From a checkpoint of a small transformer trained on Wikipedia: 11 layers.
Each number is 50 + 10 x the weight over its row's rms, rounded and kept within 0 to 99. Layers, rows and columns count from 0. The size before them is the row's rms in percent of the matrix's.

# layer 8 attention query, 256x128, rms 0.128, rows 40-253, columns 0-31
086:55 48 52 69 50 50 58 52 59 53 49 66 65 62 34 39 40 54 43 50 59 44 41 66 34 51 47 62 36 42 36 30
097:57 57 64 58 42 50 65 58 47 49 47 28 47 50 56 54 35 48 55 68 52 49 67 22 58 58 54 53 49 51 49 57
072:58 52 45 56 61 54 62 39 36 32 47 54 43 64 59 64 54 50 44 47 21 56 41 47 55 32 28 58 57 31 45 57
095:58 49 31 50 44 78 62 69 68 53 53 60 47 43 49 43 38 42 65 45 57 56 60 33 47 61 54 56 49 48 73 41
072:60 41 65 50 52 66 50 46 57 59 69 47 45 36 45 64 48 58 78 43 45 64 55 70 51 39 46 43 54 59 46 42
090:68 75 66 49 53 31 62 63 47 50 50 57 41 53 48 61 46 40 49 64 51 45 41 52 52 56 55 32 67 54 58 63
082:30 51 31 76 45 41 56 49 58 59 71 37 59 58 44 50 46 58 39 38 45 48 44 43 59 31 60 45 62 45 40 44
092:58 53 37 59 53 61 59 53 38 50 45 61 68 58 63 60 49 42 59 38 56 70 65 60 60 60 57 50 49 64 44 60
124:54 45 64 48 35 51 59 52 35 44 70 62 73 38 38 40 45 54 58 62 48 39 48 49 51 62 50 70 44 56 49 50
119:62 44 75 42 50 58 73 40 31 51 68 55 78 56 63 57 46 62 60 62 52 40 44 57 45 64 38 50 45 55 61 55
107:27 59 59 56 49 59 34 46 64 58 36 26 37 53 61 73 58 56 50 52 44 51 49 60 49 52 46 49 48 57 63 41
093:56 51 64 57 41 30 29 59 38 44 74 55 59 46 59 52 48 70 45 59 37 46 50 57 40 40 50 53 68 58 43 61
111:54 80 29 36 62 50 54 68 68 42 39 59 53 60 65 30 35 50 53 56 48 37 43 47 44 37 38 60 42 48 42 49
105:41 63 67 55 65 48 38 41 55 51 28 62 51 49 51 60 63 55 37 45 57 64 51 41 44 57 63 31 45 44 51 52
100:46 58 55 41 52 64 48 57 52 60 36 57 50 35 55 58 43 45 57 47 50 45 51 59 44 38 46 50 43 37 57 43
089:39 68 33 61 59 33 66 63 59 50 61 34 53 57 45 44 37 69 47 58 40 56 49 39 50 61 41 63 45 46 49 66
102:63 47 70 36 39 38 36 52 35 55 44 63 45 44 56 57 61 46 54 48 55 67 60 44 61 28 49 51 74 55 36 51
082:56 45 54 57 43 53 59 56 62 37 33 43 55 46 62 55 50 44 48 44 58 44 52 46 50 50 41 59 33 43 38 32
090:54 59 26 36 50 69 54 47 70 60 53 47 57 59 52 46 44 42 44 26 46 56 55 54 49 46 32 50 30 62 42 59
083:51 40 55 43 41 54 60 63 62 47 40 59 55 67 51 43 35 30 76 46 48 42 58 57 54 63 40 63 56 47 53 56
079:56 71 43 58 48 53 66 60 62 36 52 43 54 64 48 61 40 44 53 56 32 52 39 69 51 48 48 56 66 68 36 42
084:44 42 57 37 48 55 35 44 50 35 49 51 48 65 62 49 45 36 45 57 57 35 56 64 61 45 46 53 59 55 42 61
077:59 54 71 56 47 27 59 47 58 61 48 56 42 40 38 59 36 64 58 36 39 62 46 62 37 61 49 40 51 57 54 65
080:43 63 57 58 60 45 45 40 58 55 64 56 73 44 49 52 52 66 44 50 46 63 39 68 48 56 49 45 51 47 54 30
099:68 49 62 54 58 43 60 34 58 32 57 51 60 45 35 51 41 43 49 51 52 45 31 38 72 55 58 48 68 50 38 59
081:62 62 40 42 42 63 37 54 37 49 56 51 52 51 35 51 49 41 52 41 58 57 42 46 66 51 58 40 53 51 46 48
103:55 44 63 59 41 41 51 48 45 28 52 51 71 53 35 59 39 47 58 67 34 22 37 42 59 44 60 48 63 63 41 57
078:67 50 54 49 57 48 41 47 46 58 36 59 63 48 40 31 42 41 65 65 45 40 51 57 58 55 72 56 65 41 43 69
079:38 37 69 59 35 48 46 43 45 54 65 35 41 70 54 36 38 44 53 33 59 47 58 50 42 46 50 51 60 70 52 36
089:55 25 47 65 50 68 49 55 38 53 34 47 45 43 55 55 63 32 54 40 57 54 54 40 46 54 31 43 53 53 48 46
105:61 61 50 48 48 62 55 57 66 36 41 34 51 70 51 56 60 64 34 45 49 71 51 45 58 48 57 41 52 54 50 50
100:52 60 43 54 57 71 66 44 57 53 62 51 47 36 51 33 56 65 59 37 41 23 55 43 57 55 39 56 48 44 61 38
089:38 62 50 35 57 56 63 45 38 40 49 46 52 56 42 55 43 34 56 56 54 34 39 49 58 44 49 48 63 55 50 53
085:46 25 42 40 37 40 44 46 50 40 49 45 59 48 37 41 52 41 63 42 33 50 60 32 64 46 32 62 55 38 56 41
080:47 42 52 61 35 66 50 42 53 57 54 53 52 48 59 53 44 34 58 48 66 39 56 65 43 61 58 38 36 63 36 72
078:70 50 56 34 62 56 65 48 53 52 48 53 38 51 66 60 49 43 80 48 45 63 41 47 53 39 41 37 44 35 54 40
092:49 54 44 47 41 78 51 56 70 47 62 35 51 52 62 65 29 69 59 53 53 47 51 39 48 53 47 42 57 50 58 45
089:50 61 48 23 52 39 57 53 33 46 54 62 51 56 57 40 49 47 60 43 39 41 56 56 52 57 43 27 42 48 34 53
080:58 66 50 51 41 59 33 49 59 34 49 59 52 55 37 54 28 70 49 52 48 43 48 39 61 46 45 53 58 23 40 45
083:59 65 59 47 42 54 53 46 33 62 59 50 49 30 57 55 31 43 61 49 58 61 59 31 57 66 46 44 47 44 47 42
093:46 50 60 53 37 48 53 50 58 51 47 58 50 62 53 57 54 60 52 61 31 31 51 50 46 44 58 36 52 68 44 62
106:76 33 60 52 40 51 44 48 64 38 50 44 60 45 46 42 28 58 39 45 51 40 46 67 46 37 49 50 63 50 41 56
100:38 42 33 48 38 59 39 49 53 51 46 36 42 49 67 49 53 44 44 63 63 58 57 66 56 65 56 37 46 50 62 62
092:51 54 42 47 51 40 66 21 50 44 70 54 52 48 48 53 40 26 45 58 41 52 58 60 51 38 56 55 51 65 55 49
099:40 48 26 54 48 37 62 36 47 51 43 50 59 45 60 56 46 37 72 39 45 40 54 39 41 64 28 58 61 55 57 35
091:59 63 50 57 48 42 36 69 41 51 53 57 55 62 45 48 36 61 52 48 57 39 51 49 58 46 57 56 44 48 43 55
092:52 69 60 55 31 46 55 41 57 33 64 56 54 47 60 57 43 19 31 42 50 48 54 49 49 42 52 66 51 59 44 39
083:58 60 34 48 46 70 62 61 53 51 42 40 42 45 50 47 41 54 61 59 46 59 58 53 37 51 58 53 39 46 43 54
093:49 65 37 47 51 31 41 41 43 54 31 63 34 47 45 37 77 45 41 48 51 58 45 49 39 46 45 43 62 26 59 43
079:43 48 38 47 40 51 52 35 72 33 49 56 43 48 50 49 37 57 57 51 40 69 57 67 50 39 63 38 32 50 39 61
085:49 53 23 38 65 61 62 35 54 58 37 37 44 46 67 61 35 50 57 37 42 47 48 59 38 60 44 43 61 48 46 44
086:51 51 44 51 37 53 44 51 48 40 52 59 61 63 51 59 49 47 49 60 51 38 35 49 51 59 47 44 30 40 50 40
087:62 50 40 47 72 59 44 52 42 44 39 64 30 50 56 39 45 18 55 33 57 43 52 35 61 49 64 47 43 58 46 63
086:53 46 58 45 47 40 42 40 27 36 69 61 59 37 50 41 52 45 35 45 51 44 57 45 40 50 45 72 57 39 60 51
083:72 39 43 52 35 36 44 62 50 58 56 61 52 48 28 59 40 55 49 32 59 44 51 44 46 71 59 59 73 51 54 49
087:47 41 52 48 38 56 34 49 35 46 45 55 60 66 46 57 70 47 66 55 53 30 61 53 50 44 48 38 49 63 45 60
069:62 42 63 44 43 61 61 63 43 48 43 54 49 55 39 26 52 37 42 50 50 60 51 57 51 42 43 40 48 60 60 52
074:71 44 77 45 42 55 47 46 45 58 33 48 70 57 32 43 52 62 53 54 44 43 45 66 43 61 53 29 61 66 45 59
084:57 47 50 36 54 63 46 57 40 51 55 71 72 62 29 39 46 65 41 78 48 43 48 50 42 48 65 27 50 49 62 61
067:55 40 57 42 41 41 49 56 32 47 66 57 68 56 27 39 44 64 43 65 45 44 40 48 51 52 57 30 37 45 46 49
062:56 51 55 61 54 60 65 60 48 64 37 67 73 54 43 44 55 36 38 50 51 49 51 65 38 51 52 43 51 66 62 55
077:41 59 58 42 55 45 33 51 51 44 75 50 46 45 47 67 51 45 62 61 41 51 53 52 45 57 61 43 51 57 49 49
072:45 44 52 40 58 35 44 45 52 73 44 53 68 52 42 60 69 50 32 50 48 45 33 40 49 51 62 40 40 33 71 55
109:42 59 54 55 64 45 65 59 59 39 43 49 35 56 64 64 52 36 52 48 36 36 53 39 52 39 47 53 58 50 34 33
127:76 61 63 54 42 49 57 62 41 38 41 53 21 64 57 64 66 51 53 39 53 42 53 44 62 50 43 48 29 70 34 59
092:52 57 59 57 32 54 54 40 66 57 62 55 56 46 50 60 42 44 65 67 37 33 59 59 23 45 41 50 41 47 48 49
095:48 63 32 42 54 60 36 51 61 51 64 55 48 57 67 56 43 39 57 42 31 38 65 46 69 56 41 51 49 43 53 65
109:55 39 49 54 56 59 72 62 63 55 41 44 44 57 64 61 63 43 57 39 50 64 32 49 40 42 45 60 64 29 50 36
098:43 60 64 50 46 55 55 64 37 54 43 40 29 58 46 65 31 53 48 40 51 43 43 52 52 50 49 63 44 50 49 35
116:41 38 33 70 55 47 51 46 58 58 46 52 54 43 54 49 46 43 39 42 70 45 51 49 43 51 43 43 52 54 57 45
097:43 46 46 76 68 43 40 38 51 51 39 51 47 51 54 42 60 44 44 55 60 45 52 55 41 34 43 57 45 42 31 34
125:39 53 54 52 63 58 47 47 43 71 40 36 39 50 74 64 50 44 36 40 41 49 35 61 63 43 50 46 53 56 55 51
067:61 37 57 67 53 49 35 48 52 42 50 22 63 47 30 50 39 55 47 66 44 41 37 60 61 37 58 48 30 50 63 40
080:51 36 52 48 44 81 59 58 48 42 49 36 58 60 38 39 53 54 45 71 43 35 37 65 28 37 55 55 38 73 75 41
062:37 51 57 53 30 50 51 49 53 51 41 28 58 48 55 70 43 51 33 48 45 43 48 51 41 45 55 61 53 42 59 46
075:50 41 72 49 48 60 56 42 34 44 43 56 63 55 42 39 44 60 40 63 25 42 50 63 39 42 48 41 49 65 53 49
071:50 56 35 63 65 50 57 37 63 46 40 58 28 44 64 44 58 32 58 53 56 55 55 33 48 54 27 67 61 39 36 43
081:64 59 45 41 46 67 30 65 40 55 46 56 62 57 53 44 49 56 53 55 45 31 64 68 63 61 62 38 35 61 36 57
100:57 49 49 46 51 57 47 46 43 67 49 43 62 48 23 38 55 34 69 63 34 54 50 42 33 47 48 49 47 43 65 57
105:42 57 48 55 73 46 26 47 47 71 34 47 44 56 61 59 62 45 53 29 38 46 45 53 55 47 56 41 53 50 56 38
091:41 42 23 50 34 32 38 35 49 42 34 51 53 52 41 73 46 53 52 40 53 61 35 46 58 45 59 41 65 36 61 51
124:42 31 31 41 63 52 34 34 54 62 50 45 38 27 47 43 48 53 56 42 38 57 47 54 37 37 42 28 57 31 65 46
107:58 48 47 30 49 43 64 30 56 58 46 55 46 28 60 42 42 53 38 36 47 67 62 38 59 59 46 56 41 59 40 51
119:47 60 47 44 66 42 39 29 51 35 42 46 41 49 44 45 59 44 57 41 41 42 49 47 66 57 71 40 55 60 40 47
109:41 49 53 62 50 51 46 50 59 36 35 48 75 46 42 54 28 45 57 50 52 46 33 50 52 47 45 52 45 32 71 35
119:53 55 58 51 36 56 50 52 56 43 66 74 61 43 41 55 60 35 59 52 44 53 38 73 61 48 58 47 46 54 53 48
123:56 51 34 38 49 40 58 50 49 47 38 42 56 39 47 64 49 60 30 38 42 60 46 46 66 57 51 43 66 59 81 44
111:35 41 56 41 62 51 43 58 52 57 52 65 78 48 36 64 46 64 43 54 40 52 44 40 53 51 41 46 62 64 52 46
059:53 55 66 55 31 40 64 45 62 50 53 61 58 43 56 46 56 62 58 62 66 50 54 43 54 58 58 34 68 62 61 45
054:46 53 49 55 48 37 45 54 64 51 53 45 43 47 60 52 57 26 41 47 51 54 74 46 44 42 51 55 87 48 61 54
067:60 50 47 52 40 34 42 54 58 53 57 46 58 50 58 55 60 48 51 56 48 57 43 48 35 64 56 33 63 57 84 59
066:54 80 63 46 59 47 70 54 53 51 43 65 60 49 36 72 39 31 49 55 40 50 62 36 73 45 55 60 55 49 50 58
069:41 27 39 55 53 51 64 33 46 49 53 43 50 38 56 55 58 49 48 43 48 35 52 42 29 39 58 51 58 61 70 56
073:51 47 66 68 43 37 42 56 37 47 52 54 62 39 48 46 44 53 36 55 42 73 54 48 57 53 46 42 45 34 43 43
083:50 49 43 56 49 42 36 57 54 49 65 39 50 56 68 65 49 66 48 54 78 57 51 49 42 34 63 50 57 33 62 54
092:52 55 54 53 63 58 55 26 52 43 47 51 43 47 59 58 58 46 58 59 39 37 64 59 55 40 50 57 49 59 56 35
105:63 65 55 49 39 43 56 50 44 44 40 54 29 53 51 47 66 65 39 50 54 47 47 51 69 36 54 68 36 62 32 49
109:36 38 59 57 40 55 43 45 58 52 67 66 72 51 39 51 54 30 64 45 35 28 51 73 58 55 46 42 50 44 53 41
094:58 54 58 51 57 67 52 42 41 48 59 59 56 49 40 53 40 24 58 63 38 45 69 44 42 47 53 56 60 50 46 54
112:61 41 51 69 59 57 63 58 49 55 41 46 55 43 53 42 39 44 56 66 53 45 51 37 35 29 56 57 46 52 51 42
125:54 55 65 43 46 50 73 76 42 40 47 48 53 66 58 62 35 55 60 46 58 41 59 42 47 52 45 62 44 52 50 41
115:43 39 41 67 60 55 42 40 55 56 58 56 56 57 53 56 46 44 54 44 77 56 62 50 40 50 40 43 51 55 57 44
107:40 39 44 57 59 58 47 57 60 46 57 55 38 49 68 36 68 40 41 45 57 50 43 48 47 50 45 52 70 57 27 47
106:43 34 38 49 44 52 59 40 41 66 47 35 41 46 52 52 56 52 64 41 37 50 61 52 61 59 73 46 56 66 58 34
051:37 37 65 47 64 70 52 63 60 55 61 65 56 54 43 59 38 53 42 41 68 42 36 40 54 44 58 62 62 55 64 45
061:55 53 55 53 48 40 77 44 64 73 41 41 55 47 63 55 53 62 60 57 61 61 46 42 41 55 53 60 54 63 49 49
068:43 43 36 56 45 47 50 48 31 58 36 41 46 44 54 70 47 62 31 61 59 57 47 44 41 37 54 60 57 49 35 50
063:54 61 43 50 57 36 46 45 58 69 47 53 35 45 56 54 52 34 54 60 54 49 50 49 44 44 63 57 50 53 55 58
081:50 38 40 46 57 53 41 35 47 49 43 52 39 48 59 42 56 53 52 55 50 53 42 55 52 64 42 52 49 63 51 47
074:48 73 46 61 49 49 43 52 58 46 58 55 53 55 53 60 25 29 53 37 39 52 56 59 45 33 48 50 40 57 63 62
069:43 53 46 60 55 55 51 57 46 38 57 49 55 41 40 50 48 64 37 61 34 58 38 26 68 57 57 41 53 58 61 49
082:53 32 44 55 49 39 28 49 49 40 37 49 43 55 64 58 62 50 59 43 71 59 50 44 25 42 34 47 63 49 57 41
089:40 33 43 53 44 41 49 39 28 46 56 51 67 56 37 51 42 59 51 58 67 58 50 61 50 44 40 58 45 41 60 52
115:41 33 34 34 51 62 42 37 47 63 34 42 59 22 54 20 47 42 55 37 33 59 47 52 36 56 47 38 59 34 67 51
117:57 59 41 41 56 48 59 29 64 53 45 40 40 36 60 58 48 55 62 33 44 62 64 42 47 52 38 36 69 60 46 48
133:54 55 64 45 56 60 52 26 55 42 58 69 50 43 41 59 50 50 54 57 34 45 73 35 49 51 54 42 54 63 57 52
123:42 42 46 45 42 53 56 48 54 54 39 39 50 41 62 46 46 49 68 47 41 47 41 64 33 45 43 44 65 34 60 48
115:33 38 56 47 46 43 43 39 53 54 68 51 60 56 54 55 63 48 50 60 46 53 46 70 64 44 47 41 63 56 56 37
117:61 37 43 39 47 25 71 45 46 44 49 48 47 44 39 42 41 48 32 44 52 81 45 50 59 58 44 52 53 56 66 51
114:49 55 65 60 64 64 34 42 48 35 56 65 80 33 35 56 54 61 58 60 42 51 57 58 56 57 48 51 57 69 54 49
070:54 52 60 61 41 52 53 62 62 36 38 47 57 49 55 50 42 46 46 41 49 39 54 51 63 47 47 73 63 52 48 62
085:42 56 64 52 43 46 58 47 54 58 54 45 51 55 37 63 57 44 56 60 50 33 36 47 55 52 53 69 60 45 51 55
098:65 41 61 41 39 47 55 70 46 57 43 36 62 50 43 45 44 64 53 64 53 57 52 57 63 56 47 51 59 41 48 74
072:47 54 57 48 61 57 49 43 55 34 52 38 54 45 36 54 50 55 40 62 43 49 44 39 56 60 54 62 50 34 48 56
091:65 61 53 38 30 58 61 54 31 37 50 59 49 58 65 45 34 59 47 43 45 52 41 65 46 44 45 69 60 35 53 55
091:45 48 61 52 41 49 49 62 55 57 47 48 62 58 48 69 34 52 64 52 44 53 34 54 45 42 42 61 30 57 48 43
117:36 47 42 52 58 56 30 52 51 56 50 48 47 40 41 38 61 46 42 34 59 61 55 54 67 65 68 31 54 58 50 58
098:43 59 46 55 59 61 51 63 45 45 67 57 51 44 62 61 52 48 63 50 31 27 58 53 50 38 32 36 59 65 55 37
114:70 47 39 51 41 44 36 40 48 48 44 45 39 58 48 66 49 65 48 47 65 57 61 48 43 33 70 59 45 50 44 59
097:66 31 57 69 53 48 66 43 64 58 58 71 49 57 46 52 48 47 57 49 45 43 54 50 54 56 46 53 55 45 54 45
102:54 61 55 51 50 63 55 41 46 50 55 59 51 48 44 51 52 34 59 56 37 27 47 35 49 50 35 42 48 63 44 62
113:46 46 35 55 50 48 46 57 36 56 55 42 55 38 70 58 48 36 47 50 47 63 44 64 50 45 52 47 59 46 47 38
092:56 54 55 40 41 40 48 48 51 59 60 40 52 46 78 65 42 61 56 52 55 60 52 66 59 60 48 51 58 57 46 48
104:67 44 47 50 47 53 49 38 52 51 46 58 51 53 54 53 28 35 67 52 56 40 50 51 53 50 39 36 35 55 62 74
108:43 31 47 59 45 67 59 49 58 46 41 49 45 52 49 40 59 56 45 46 58 48 52 60 63 43 59 53 62 59 44 34
100:51 43 55 47 68 54 49 55 43 46 73 51 29 44 61 55 43 48 43 27 49 32 47 26 58 51 55 69 56 68 43 63
061:48 47 50 41 57 45 50 76 50 41 49 43 47 64 43 49 39 57 45 76 56 61 34 63 21 37 53 45 65 33 50 57
085:54 54 61 55 44 54 56 66 37 44 19 39 46 69 48 51 44 53 39 61 67 61 46 78 45 45 55 62 59 43 60 54
086:71 59 42 48 34 44 54 50 34 28 45 51 50 62 51 66 46 46 49 34 52 43 39 71 54 38 54 43 47 55 58 61
083:49 52 56 55 46 57 66 56 55 51 52 41 53 61 43 40 49 57 28 59 43 47 36 54 57 35 53 68 64 39 62 31
094:48 56 31 52 48 48 61 39 59 43 43 61 42 45 67 51 44 37 61 43 29 40 54 48 41 50 43 35 40 71 57 37
101:39 52 52 48 48 46 35 44 33 50 50 51 58 50 25 32 54 40 53 46 55 56 68 52 51 55 56 51 54 43 30 67
104:60 68 46 34 40 53 55 45 48 38 46 40 48 51 58 53 55 50 63 56 49 54 61 59 48 61 47 40 44 34 36 62
108:34 52 48 61 59 38 41 38 50 53 35 46 42 49 60 39 63 36 57 30 50 29 44 56 67 59 62 46 53 63 34 38
095:68 51 54 59 40 48 65 39 74 55 63 67 63 42 34 66 43 49 40 68 53 52 41 49 50 43 41 64 67 63 63 44
085:43 46 40 51 69 46 43 37 54 61 30 52 53 41 42 50 43 56 57 44 52 31 42 50 32 46 66 40 51 39 56 47
099:48 53 42 27 52 50 46 33 48 53 55 40 31 42 72 57 42 35 66 27 63 33 62 51 56 48 52 46 39 61 40 45
092:63 63 63 34 52 38 60 51 24 48 42 56 48 50 42 64 43 52 50 51 44 61 46 38 63 47 57 40 53 79 63 41
106:62 71 55 54 41 55 48 51 45 51 49 50 54 39 40 58 46 57 55 69 48 43 48 66 46 24 62 49 57 50 58 57
098:52 60 48 42 45 51 58 41 41 57 72 62 37 57 76 46 43 49 48 52 61 34 44 65 22 41 40 60 54 44 43 54
099:47 45 30 55 67 56 75 34 64 42 29 49 38 61 48 42 46 56 47 30 36 71 52 58 67 67 27 35 52 67 60 41
098:41 46 53 41 53 32 39 43 59 49 48 35 46 52 48 48 48 41 57 37 41 45 51 52 59 56 67 43 43 41 49 53
072:55 49 55 53 54 71 32 58 60 37 58 56 54 42 42 63 60 63 36 59 35 40 66 33 46 38 51 46 58 51 53 57
073:53 53 63 37 48 40 48 46 64 41 37 37 68 46 38 41 45 58 49 60 57 24 61 38 45 38 55 54 49 50 62 57
088:40 69 73 39 59 54 48 60 46 58 44 54 53 56 41 52 41 66 44 51 38 52 51 39 60 51 52 44 49 43 62 60
090:26 54 68 52 42 38 51 79 58 41 49 64 66 57 32 55 41 62 39 48 39 42 51 36 44 44 42 51 28 42 46 66
095:52 52 46 53 59 61 56 29 51 44 45 53 60 45 45 39 56 54 55 44 34 30 61 61 30 61 47 59 64 48 51 53
094:44 37 57 66 44 34 45 44 45 53 55 43 49 58 56 64 44 58 39 43 57 50 49 48 56 44 52 38 34 47 50 49
099:37 42 54 54 47 48 41 76 66 41 65 56 62 55 34 49 60 81 51 53 50 42 45 38 38 52 63 56 62 46 59 60
100:44 56 35 65 56 67 60 44 61 48 48 54 63 46 53 52 61 46 74 58 44 50 70 64 66 63 35 42 66 55 31 44
124:52 68 42 58 48 39 58 59 40 42 33 61 38 73 35 54 52 60 42 60 67 55 54 46 69 50 61 50 25 50 32 50
096:40 39 52 69 38 54 48 31 65 66 47 67 44 53 48 50 55 29 67 39 50 32 61 55 54 39 52 38 51 48 50 52
088:55 62 50 44 42 62 42 35 48 64 41 61 43 51 59 58 50 52 50 39 43 31 45 36 70 45 45 51 44 66 36 62
133:48 40 51 48 64 56 62 60 60 67 41 33 52 44 48 34 45 39 57 22 46 50 55 53 48 57 51 56 50 30 49 32
122:49 56 61 54 47 44 63 63 44 59 44 55 43 77 77 63 38 42 63 39 72 41 56 54 49 58 48 45 57 50 39 40
130:44 40 31 53 53 54 51 45 59 63 55 52 45 51 58 58 50 32 52 40 67 65 43 56 52 55 55 45 53 54 52 63
135:47 49 48 57 42 60 56 73 66 39 51 58 64 51 38 37 42 61 40 55 42 52 58 43 62 47 56 47 54 58 53 35
116:35 50 58 38 66 65 45 54 35 78 67 45 54 42 59 55 53 29 57 48 34 38 60 47 50 58 41 49 59 54 74 53
099:48 66 45 52 50 49 47 58 48 49 57 71 54 52 40 57 39 53 45 50 32 40 62 52 42 40 54 41 35 28 62 47
084:41 60 66 46 56 58 50 57 59 48 37 59 52 43 50 66 56 67 41 56 29 49 51 48 37 38 48 46 58 56 66 59
085:55 51 57 48 52 56 44 53 59 49 59 33 63 62 48 56 61 41 46 45 30 64 50 39 39 74 50 63 64 63 54 53
084:26 52 53 52 54 47 42 65 48 44 51 43 59 54 34 51 50 59 45 56 42 42 57 41 47 34 48 50 46 51 62 48
100:51 37 42 64 57 62 64 26 47 57 46 58 31 43 73 44 51 40 45 56 56 41 41 51 36 65 34 46 52 64 62 46
101:43 60 54 46 62 53 39 71 55 35 52 54 58 62 30 39 46 64 39 55 54 37 44 45 57 49 64 41 33 41 46 62
088:59 49 54 42 41 60 49 62 34 51 58 46 44 68 47 56 61 43 48 46 37 38 40 62 53 60 61 53 60 48 62 60
098:51 37 47 48 41 42 27 39 64 63 54 70 42 39 58 58 27 52 56 36 58 38 37 75 37 49 57 47 64 42 63 38
113:49 22 49 51 46 61 50 45 45 40 50 53 67 49 49 58 56 70 51 62 39 49 43 53 67 41 43 60 69 49 73 37
118:40 32 39 56 42 47 36 32 48 52 45 38 51 44 44 39 55 51 40 41 51 55 33 56 27 39 46 35 56 35 56 57
131:66 60 43 42 66 58 51 23 59 58 49 55 41 37 61 62 52 60 60 45 43 64 53 55 48 63 43 40 54 63 41 43
116:67 60 49 48 46 60 62 42 59 46 64 64 52 46 36 37 41 59 59 63 46 51 61 48 63 56 65 44 61 60 59 49
136:34 52 44 60 51 52 44 58 42 25 46 43 59 53 46 51 35 50 62 69 32 47 39 58 55 49 41 45 61 34 67 49
132:42 48 48 41 59 61 47 28 45 62 60 61 70 45 56 60 73 44 49 49 40 41 49 66 53 55 43 54 54 59 56 49
124:63 43 25 42 60 44 54 37 50 56 36 47 54 47 59 41 47 50 38 42 40 69 47 62 53 68 40 51 56 51 66 57
132:54 40 47 56 53 55 27 46 58 61 67 66 78 41 38 46 49 57 44 48 42 49 36 54 66 52 46 56 55 59 56 47
091:53 44 60 64 47 52 52 47 47 61 45 42 64 48 68 65 64 49 46 52 42 31 44 63 53 53 46 50 49 59 55 57
095:40 57 57 48 50 47 53 34 48 39 49 58 69 45 60 51 62 54 46 72 44 38 43 48 42 36 60 49 44 61 46 49
099:43 41 56 43 42 61 55 59 49 59 39 39 60 44 43 62 56 52 56 46 42 43 59 56 58 57 38 74 37 51 69 49
109:45 47 49 60 53 35 42 34 47 52 51 65 60 43 50 37 59 45 33 57 65 65 48 47 68 51 54 31 41 47 53 55
095:61 56 69 57 38 56 63 51 60 41 69 39 61 46 42 53 48 71 45 58 38 37 51 48 25 54 50 62 46 53 64 49
104:49 23 42 68 41 34 43 48 51 38 57 52 57 46 36 55 46 50 57 56 69 52 48 62 55 42 56 42 47 39 33 23
111:35 43 52 57 62 53 51 48 52 55 65 56 47 53 38 29 61 49 53 43 59 57 66 45 44 46 70 46 66 40 50 53
115:45 54 41 42 52 63 60 47 61 48 63 46 55 36 52 51 35 52 65 49 47 50 72 43 49 49 49 48 50 71 56 42
108:55 59 51 52 55 61 50 71 37 37 51 57 45 72 62 62 49 64 46 49 47 54 56 40 69 35 52 57 33 47 49 47
088:42 50 56 71 33 40 66 43 51 61 49 52 54 50 28 66 40 52 49 55 53 46 67 57 55 43 47 49 38 55 36 54
083:48 62 49 39 57 78 37 67 44 52 54 51 56 52 54 47 39 56 37 54 38 49 47 35 47 46 46 52 52 50 57 50
112:47 53 39 38 57 56 67 35 55 50 43 35 52 58 49 40 50 48 61 23 34 59 61 52 63 57 35 43 29 43 33 51
090:59 56 59 60 45 50 77 57 53 63 50 40 41 62 65 70 36 62 63 51 67 57 53 46 33 73 55 65 43 43 33 48
110:48 49 45 57 50 51 67 50 41 50 31 45 53 45 58 37 57 43 44 37 61 37 52 50 47 69 47 44 36 37 51 50
093:37 49 48 55 59 39 46 67 56 57 50 39 69 53 58 35 60 55 38 51 48 34 44 48 70 48 45 47 70 51 49 40
101:45 41 60 41 71 63 53 51 42 76 55 37 41 64 67 52 61 44 62 53 54 47 44 41 57 52 29 49 45 44 47 30
093:57 56 57 57 48 54 49 64 40 53 59 55 56 54 40 45 63 51 48 51 30 53 72 45 54 50 63 55 48 61 63 42
116:47 40 47 44 40 62 59 49 48 51 51 66 69 47 57 49 62 60 49 56 33 38 63 55 63 45 53 48 48 59 47 67
100:44 53 50 55 51 47 62 63 28 50 53 52 69 40 57 67 48 65 61 47 44 62 58 46 36 42 45 49 56 29 47 54
099:48 42 63 64 37 45 62 51 28 55 51 46 39 56 54 42 52 40 64 42 30 43 64 44 57 59 45 57 56 45 51 46
096:71 59 51 40 36 69 62 44 59 44 46 36 41 54 61 60 29 46 54 51 45 69 41 53 47 52 41 48 54 49 53 50
105:43 50 66 79 53 26 37 48 49 29 38 56 46 35 45 48 58 49 37 42 48 38 48 55 47 44 59 33 46 69 40 46
099:68 63 51 46 69 46 62 32 55 25 65 59 57 33 47 37 47 44 55 58 30 39 54 50 48 44 63 57 58 44 49 42
090:44 39 48 41 57 50 48 55 51 43 40 59 56 56 30 56 43 48 63 62 39 75 33 53 50 45 47 52 62 60 35 48
094:55 38 53 54 51 58 49 42 57 33 66 52 31 48 46 55 35 43 40 41 49 48 30 71 65 52 32 54 57 48 62 33
107:39 46 47 53 57 60 49 51 54 62 52 47 67 50 44 39 27 53 49 51 34 60 47 56 47 46 47 65 50 39 62 42
111:64 46 46 21 44 67 42 41 64 64 43 54 53 42 51 48 38 53 63 48 36 70 50 45 43 59 45 45 63 48 53 59
099:48 49 50 43 56 48 65 42 53 39 47 59 45 38 50 34 63 71 58 51 65 38 55 42 44 59 48 46 49 47 39 41
091:49 45 45 49 46 55 50 56 45 40 53 38 36 57 50 48 50 40 44 55 42 59 25 62 38 48 43 41 76 31 70 49
113:53 47 46 40 52 55 44 62 43 52 52 72 78 41 40 61 56 56 52 57 44 47 34 63 62 49 42 51 50 56 64 53